config.toml
n_layer = 15
d_model = 64
norm = "rmsnorm"
positions = "rope"
extras = ["local attention windows", "value embeddings", "hashed n-gram embeddings", "learned residual scales", "skips across layers", "capped logits"]
steps = 7300
dataset = "wikipedia_en"
Each number is 500 + 50 x the weight over its row's rms, rounded and kept within 0 to 999. Layers, rows and columns count from 0. Numbers have three digits each. The size before them is the row's rms in percent of the matrix's.

# up: layer 10 MLP up, 256x64, rms 0.276, rows 17-63, columns 0-63
# down: layer 10 MLP down (transposed), 256x64, rms 0.284, rows 17-62, columns 0-63
up17 104:470456452493397573574533543500423477446466428526555550459495450408506556498464501571524493507483431426507523408470530442514519471475525540548465515601472511524417457485553519550500392401537563
down17 108:474483554506479439435519534548492542524467520594527503476575501459590517446464466466522550472554502486471588426513565578520516528573579510594586483465473483462571580449589548476570429443566524
up18 116:458462391485516535431545506404488504526532465432532441435498541404552540526448482517598457496463540492493544384493542449452631461529516540505422522480547444449514385513555520478468508510508497
down18 131:417487403490503466568482543443490587507432482446547430488522454486560514484480561475508458529483548515487444449484442478449521586585498490399533514446469408509505566506575493535379583511533421
up19 111:543563484417446538495541557489419519397531484502509546514521473535397570540433458609547465499490411479440533527417487552496503523442525470487466492648491608497523487535539578511519509496526525
down19 119:491510516421490515531523529546571451462417516468533422439621397503437506538508469543537470571460486441519419501537549506515461511623526490489454477544541499538649518481460553523431486445461469
up20 111:463481560565574555507547593423413449565454467567544570513514422436477526491405439480507452510498581392525505477535549514468592428492497530530436498488526550488491514555507482507572537394495483
down20 106:500526443507510438372552535500550511522493572538528561521510550456415439362496559547439490565497499419517520473550563487522555405553516524410415476527555417497426519526478478487449508519525508
up21 104:495556529452485385458587472532498455542497371453547488380457541475473485534417485439510434478573519437525448563561512486505504520549534481450512470513482458473434464540517599453536469443426573
down21 113:530445518541438442498545406548514499489485496487529527496504497429539450456531551389460433490528576560564587453426449509432573501437593444557516485529445436534466489499562552535457420437473574
up22 091:449604521442537418403556419493553561556492454605499514427537590503507520485459446605588474512485534485541488464498491438588500521461518447476476475442562507548522533461450545510550430497558544
down22 093:538438435440487522499407461521442485476441532526545613491617439482595491537517544509514456427494455595484454549520486437502482506451523494507496540439517400536549498556456449536427468457418581
up23 086:551454493446430489523583551453532516533458545589527439469599478551433475456466522467599490435554586591522468428550588522476437545542486481464510503502538523471428400502520456438539494543508570
down23 083:530475569501430519465445539547471611500515494453514470506540523596470519494555476597531488568527471551562463568553395565392454475502487540468548483554565433465510434481418444441443530531442471
up24 103:558536454429513485504513480457512381554520496465586519462577511464452544476487422509535474514448470517516552478502573433382507615465467445536513384440526505518538442501526499446578480400549495
down24 120:511560437488497516523451514413499477533443523603576529470608399442450553486572487482536527509407551502465482455482549522459498624501432470497511508509494532495466543530589418588542495503563572
up25 101:447468384471513496455485497485469445532477477495562579488575515503511497418525440411548464463573434432490545547520628457538515473567549452469380539527504454452485384526529568518481455512501503
down25 102:434512480439554548475541375589525428623523550421541539558537476534531566368397549448504512517460564483440537562504533520543522437460458498480514561471491467529538520522517475535543472477524486
up26 101:468482577538487440493609592488481498462424373521556516507543476547497524509363476490471411525491605509561498551424513505473489484448455523462490516538507559482429478561589441564469486511456486
down26 107:490527489506464500456548505442446431516595502511466607512605469497574509442620455447505603468575541476465506378479449511551461519453474521434560455499467447485573465538533483493549561464547512
up27 094:508455506438488480412496519426410481581525489501537572525526479533370472493458471554515553421514503452501554508488517516600419498497455519435335555495479517478443450445471561527565494538525526
down27 091:502542524536508557583494546429558581475460509544531598477518491395532467494588474501602479518546440573522541518468545490525477454494567453542551533549468549540511642519543516463421576502495569
up28 085:531491509506464417483462519495530452480380479493515482524521556498464510440494465431503377467539526547554562539358577433442435484504554587466465517460535542571500473532588519434424538543530523
down28 088:485558455433454487534511441388546560517378519530439498431424469557480562542498558398418468480489526532484482548492511486469451494520476426499538474525565557484442430413519470501559444418560547
up29 101:483451435460483425486513575568470418478542432450549529568510583424495470638467480469521432491505510497510509503526535496451545525587542523416457514508509517483372450604514511563522536539572517
down29 110:518477614525568552464457532529484479516459462532529626511492484480532373459578402546582515549522490526491410509506610556475509560553550471512525470529456464539558493559492476485560530468448578
up30 092:456515595472446498475507531567502515524494464591453507425513511467430452569496395506509486398458503439457529563415531377446494472577497527434443452515517431527464570488576482480543548569531532
down30 081:384414522478404496487483448434459528546526485459573524533512537520550560507404494530440465568565467472490477522520502582469443546534465492475567490509441513349532424447512438531542547447534548
up31 102:546539544534512386487490526518440441521531501553491505521448506434461442492459436487540462386497426350452534462489514553479508478506466567510569495513498448502525461592452583481611463412507472
down31 087:575545520499505492487411431526502394504503514606477507496498440544543486422491524510551510452424471544487462503538517549473497403486510513476495455531414428612459583469385426472500419429460502
up32 084:540445505540459420455548516568466421484457501506470450489468534423444525595540487582517486485527519483619535548468498453503448533390507595476419520522623557534488460592505454461478560513490516
down32 078:538532504504489618569480542541478585523536518465536523529501471490540516462540596433453520567512496519446537482598509483509482489515542464631545484529583441467512470385554499459549453378547556
up33 080:455427531408470406504570488510436444448602499517454525420411456490530520497440416519480419454456447458475488546562523400486524443484458562439517529493544571544540493468534614475520513493486458
down33 078:476531536651556505559480487472549540540437574470502405488509529518454547526585541506467572514484520575547496492433602565409543493529534513468472453531547475504488504496562394530460451488499604
up34 093:462465451525419554424486418391518386409488447451518525590477540518514522541462474602544561421520442538481484569441505458527509497499461477471496491561500486464490378484453565494548524434467494
down34 081:505483390521448494424451473523470615449534513516422519564444558560488521506454543513500554451507559467434521490542489499581466493486461461440584611578491571461554531503474463494570463547510385
up35 086:535514622499576507464518576443518447530483493443456513517487526449518492589482441566463405473507471510610528535527555509466493442523488582451575513524550540441534421522500516557622454521426568
down35 082:513567563482476469410358536494509485501456527467605471499453541535538491506555453505495453616523546452543421475513515432483558405594563486550523450538481414509582535518463466505527512452448491
up36 107:549607509488499405488543556499452503577491483514570465483492548454409530481478487544535460577494534519550529520446489470552453530592461524567460437551577438378519488519622458536530474577473532
down36 117:467450550551480457415517544535517535548519512412477406442490491559480525439373535471456537538486567471451521517588545500472498413540489448477475506494566452524524487503397564626555534457459557
up37 102:547554535507512492458514634480452504427486441435541533467448464429561568544423466522539504527523557526445538544540512499439490517553522458441444485426623630560555490570531530526546503471467488
down37 105:446545488442512507482516627570525450413463469476487440492510516500516494413634563498544525546552555451514413514494488498457451600510499448490485528480455465607521543551488477616581515506465477
up38 091:410545469487413384500519484490429411431530553501506441546593552542534481510460432574533567447537540516515543455473597493522447531474505462447474450491474556470505469485492506527505415578475620
down38 084:443522502435394485493468514531382550494423496503498470453523471561485480490509558457404446533472573489486454583569484484498549517438503547517534524496514375550564480555591465524510365549512527
up39 090:464427468489523518531547455531461470574522486590539667438458494523539478525447551496602443545453495420488475469468461440460472453521517470500468457431536502534423450554483551433548562415455543
down39 091:498406576539512483435389526466495510571396490492450493478518545516545519433469576386474520540585544578509460465467484475512521536499523460465502627450575494494592452560516549478469562463487520
up40 096:538511491507522491495567503456529401446454539589531491500502555419478447482458449482460473507498506485555531569472640575393525529439403541492573540381449473460503455528556470479523421533468503
down40 092:511444498472429431552618549472583452474491599567551545547449520480558467492496508550475474506550527464535521485473566535403464559417480377505528508482433450501608507478486445521467456559443517
up41 105:449516574519486458487536534594469369536484355595525455478554495536484461521472431566566495529528443493479511575437566458492582498456489475450468486597512581488573518520504493558492501544472541
down41 109:522433537449462482508536568534445564431387459411470519612551554510462483493425596482478558482557545571499454470442401497502487429540554464470515565523479521460507477517563428592509522531509539
up42 100:403541410456572526475488458452363470508504482514568502416515539535452498497514401489586482505477533391507533513516507454491530548498486491472484428403594469436490501565615544532510514509465531
down42 094:516495415501554468461470493539553579507550608475594472496453510503467471547436406361469543567441482489545496461537533522517537524576553500478569452517499566468496487500582516572500450482591413
up43 098:486525401446557469447530532466493414526484521476453584611453551539498445489456458528533441476508526498567595471552571531481550519578435527477510555518484408482430499534494569435556551441600532
down43 099:569583436476572512491456518513540483430514592473480576429465497484446478534530488486602516507490412537469494463460388452506490486430583491495402502574491560475556531466512568418501519554511396
up44 113:493446536432492428487554487522470425540544434514510563529507498377508479476460451500532471444486628513483559472418550471480558518516457554518376498451545499424533398494550524539511555422428478
down44 122:434546487431556495552579438547526489442583554464428514514494551454540545489503408538496581463590528626512547466530543448556529501535454490507464450523607425504460544441465557457505439494553468
up45 101:548456507462523494515494442488499325564489466454559509541540502495338471557469452556560537507530637480519527542468605512541432491546477505451497486490448466509515557568459535504526477499496519
down45 096:537544495363541597500515476517514544551441480475522407421505516625438489496359500472508495449536574503502502502574544533605444458523478457507569458605482512477480480483488460495505539488516480
up46 097:462461592569466503484473551494503477507395552525541501441541548514450532526409534526512396510534543434535502528455584513416573545431520523405449502517624544530413488499531545543523486435451524
down46 111:463478497470434537478677500565502453502574558555555466554513442479453450538470590507492563475518495480564448390436504523511458475494467459420546504512546526403436442461453470568535490491542511
up47 094:482509467521525466414467434471534461590422501501539477500481505517444494498492458482554461383551507443526519449480701400493482446532528554440464433506477424487483505492541587465458514478456503
down47 083:452485465509485556563540531538493515573484445410468428546545543439496602523446458501554565511520490509452541478569428551482568522489509475494536550556495494533569471561455503458682530449508584
up48 090:595537531493480427473557445445489458508473548483522488492501474601509554499442494511468537511569444549579529545516493481342441535506392597496501453460409508465465465443584479576476506463517539
down48 084:517502545493499546549576462429592493445479607469453564561481452482556569501516474487441548477548531580499517474503459575417466480488572556488547546427499533476547433377528497532494403525511591
up49 097:443556454487484488509518487460407519595521486485502527469509555482519646431454507552574513494557462436566455499442458539450543516404497493549511441418513520547403438485540524517551522476552620
down49 100:476488522525451485521492472548489412554562598436578514472516492456546456442470448574481554498580487421481474431481510443454414503459481485531432520421503529511415498455465386478506631513453562
up50 105:609501464514443503562547575479517543469487491502608544479481423544485554496471501482548514516564465488506530508544525472505540464490511485556579440566485515528491466481570514529545393372608634
down50 122:468510443532434544572481439493571529403524507474518549451563442505582514498411591498485504553492527510464564528545585496506502482540563430606578512559553541509472465523607488490529473389533544
up51 103:515528477510433406533471502522499496570484512609531504487568455517439573503483546528556529537549540556523535464511563532436522394505556421542501448510594589469451407582477491440503470387525529
down51 095:442434519508464474483506500480544593502404518461469511482459502518415540466485543514484529528653560574434476525580453564500427413468545509538555456528527469462521437562553458403573511455478450
up52 106:517537530413499415391529529526441475520492431566559523551482452476494498598405422456507458469482568473439465501345482473486562485598476464428460554526537476494485515503524454565456520484468500
down52 105:429513509431520453506553482472504535555602565586536495495536615587521567596518448482482534529475410489442556526467568439445539520555544480468557432525546488460446514466527420433454442541513540
up53 111:562588446444541529418540467531448473496573530643529520465524535485515516499479484506648446536446469498538581469491500423478437511529479471480545491548456562502435533608508549487582540468499452
down53 111:439451505532476511499462553566462539462484548456554473475542543441487495538718550499591475443475503492491496510432488469441503505365530492536492490569482434546466514495543428487529500534437447
up54 103:581465479552491455543594517482469424588503450585473508511521454480471439435410462462522541507579510504569464459504564518594522525550512583471405474460578522416459453500443545499492483418567531
down54 112:475606389469532503466446491488479568531469518493431482545525417472469535393513437465566530585508567568498512509522498481549527595542498492478433434517529438452454522459481512521451415597592460
up55 108:487585467439550501478529421513443447510543437536615549368437465477514514482483430447448517470562509472469583559449573418459480489534439561455547503541492542510486432496440550555512418525540472
down55 114:491508481511548433527452460507452571516460558525484553457485519483557436561409513492421606454526532527541565556573551498664530515452552506569577552503509526467510526409495509479463509564583498
up56 104:537602486491445451538559568518461526506444526588534581516540477496411514463460458505542575479546506513433521457474556440416555520471469565578472429591556507540468559494515555417529405452523550
down56 106:453495493528544433523514492543618510545573478520497497486471578592415466378470459487469527530430534518591463509483549607583466522476552465534582444526495485463489434441474560527481516512596456
up57 096:590563510488595543421536478528535464583394523486492564431560534532454557459463479486547481460589539505513463526436570474519578442444519491462511470523610495449450401555454487537475533467448537
down57 097:477488520477510455511507485472539493548488515505465560483513501620576566485418464495576555580531548502481439519470544553640480435452547427579535588517550480503532491578419495470580468567485429
up58 107:567490581543475528477507511612500472494488505498501506553647523470513585472410492455510424529516446411491448541410561496440399489463466580486521525539514510456536441597508522508514511519542590
down58 108:483491494423481448497522502542446417504457525502474527546480559631443518441514406395503459518556542420445411541553498499534529437544495560507550493498497477451525512551592423472511400474514597
up59 117:474573461471512498439581607501416507515400515481541469477463494500364550495482480515522433497547536529528625490509471475495489526482487494487568473552542519529482539513589510582540503427641543
down59 125:524475500401475397464468499367546577582571468448480475580506508554466496508519451346430547459547528536499500490471462544536550544542474546471476536566464483520496452424543542543481489544507441
up60 102:551461531566438421404573551534444503529578465496544586455616537446488545525477440537537503533454462480454495459516502552477479481424372550517514422486454515528469509604507554477532503508588512
down60 099:508480512401419517434529492504543524496535527436507497503493594432417496405401462514507513474434431388427497500581497582539496476517455568588575466548482466522484452547534526506518565565471552
up61 098:522490446485519526431549488437453369463557548544549549452510518496490457480504513529526519438542444494497495431498547495544523547448453511497464350440473461467533339528529476441575562482565532
down61 091:609556472478500540529594413476542473573477481499549518506474398500456479512649586458477491512428493488415520434492513489456570496540494523440543508393513581463543509509514410491465461504544493
up62 104:496466479452593494462514567469450418463515490556518450391471588487340492528491421515509568468478472478537522438532541488491438539473466576507388474473531451466505510420549450466546437540542516
down62 103:525494476539584459433504527513512526409448518482565452510488511545516597514579515521584514538475427516509462491513524521522496492525457475489604620557505562520499482429597353436434566522531516
up63 113:436553514516519470520608499578461444498474407518499498578567466520482451541369467554588498527471434552574535463511513531511559506585513469483523437489522596513416534492451546512574448421512462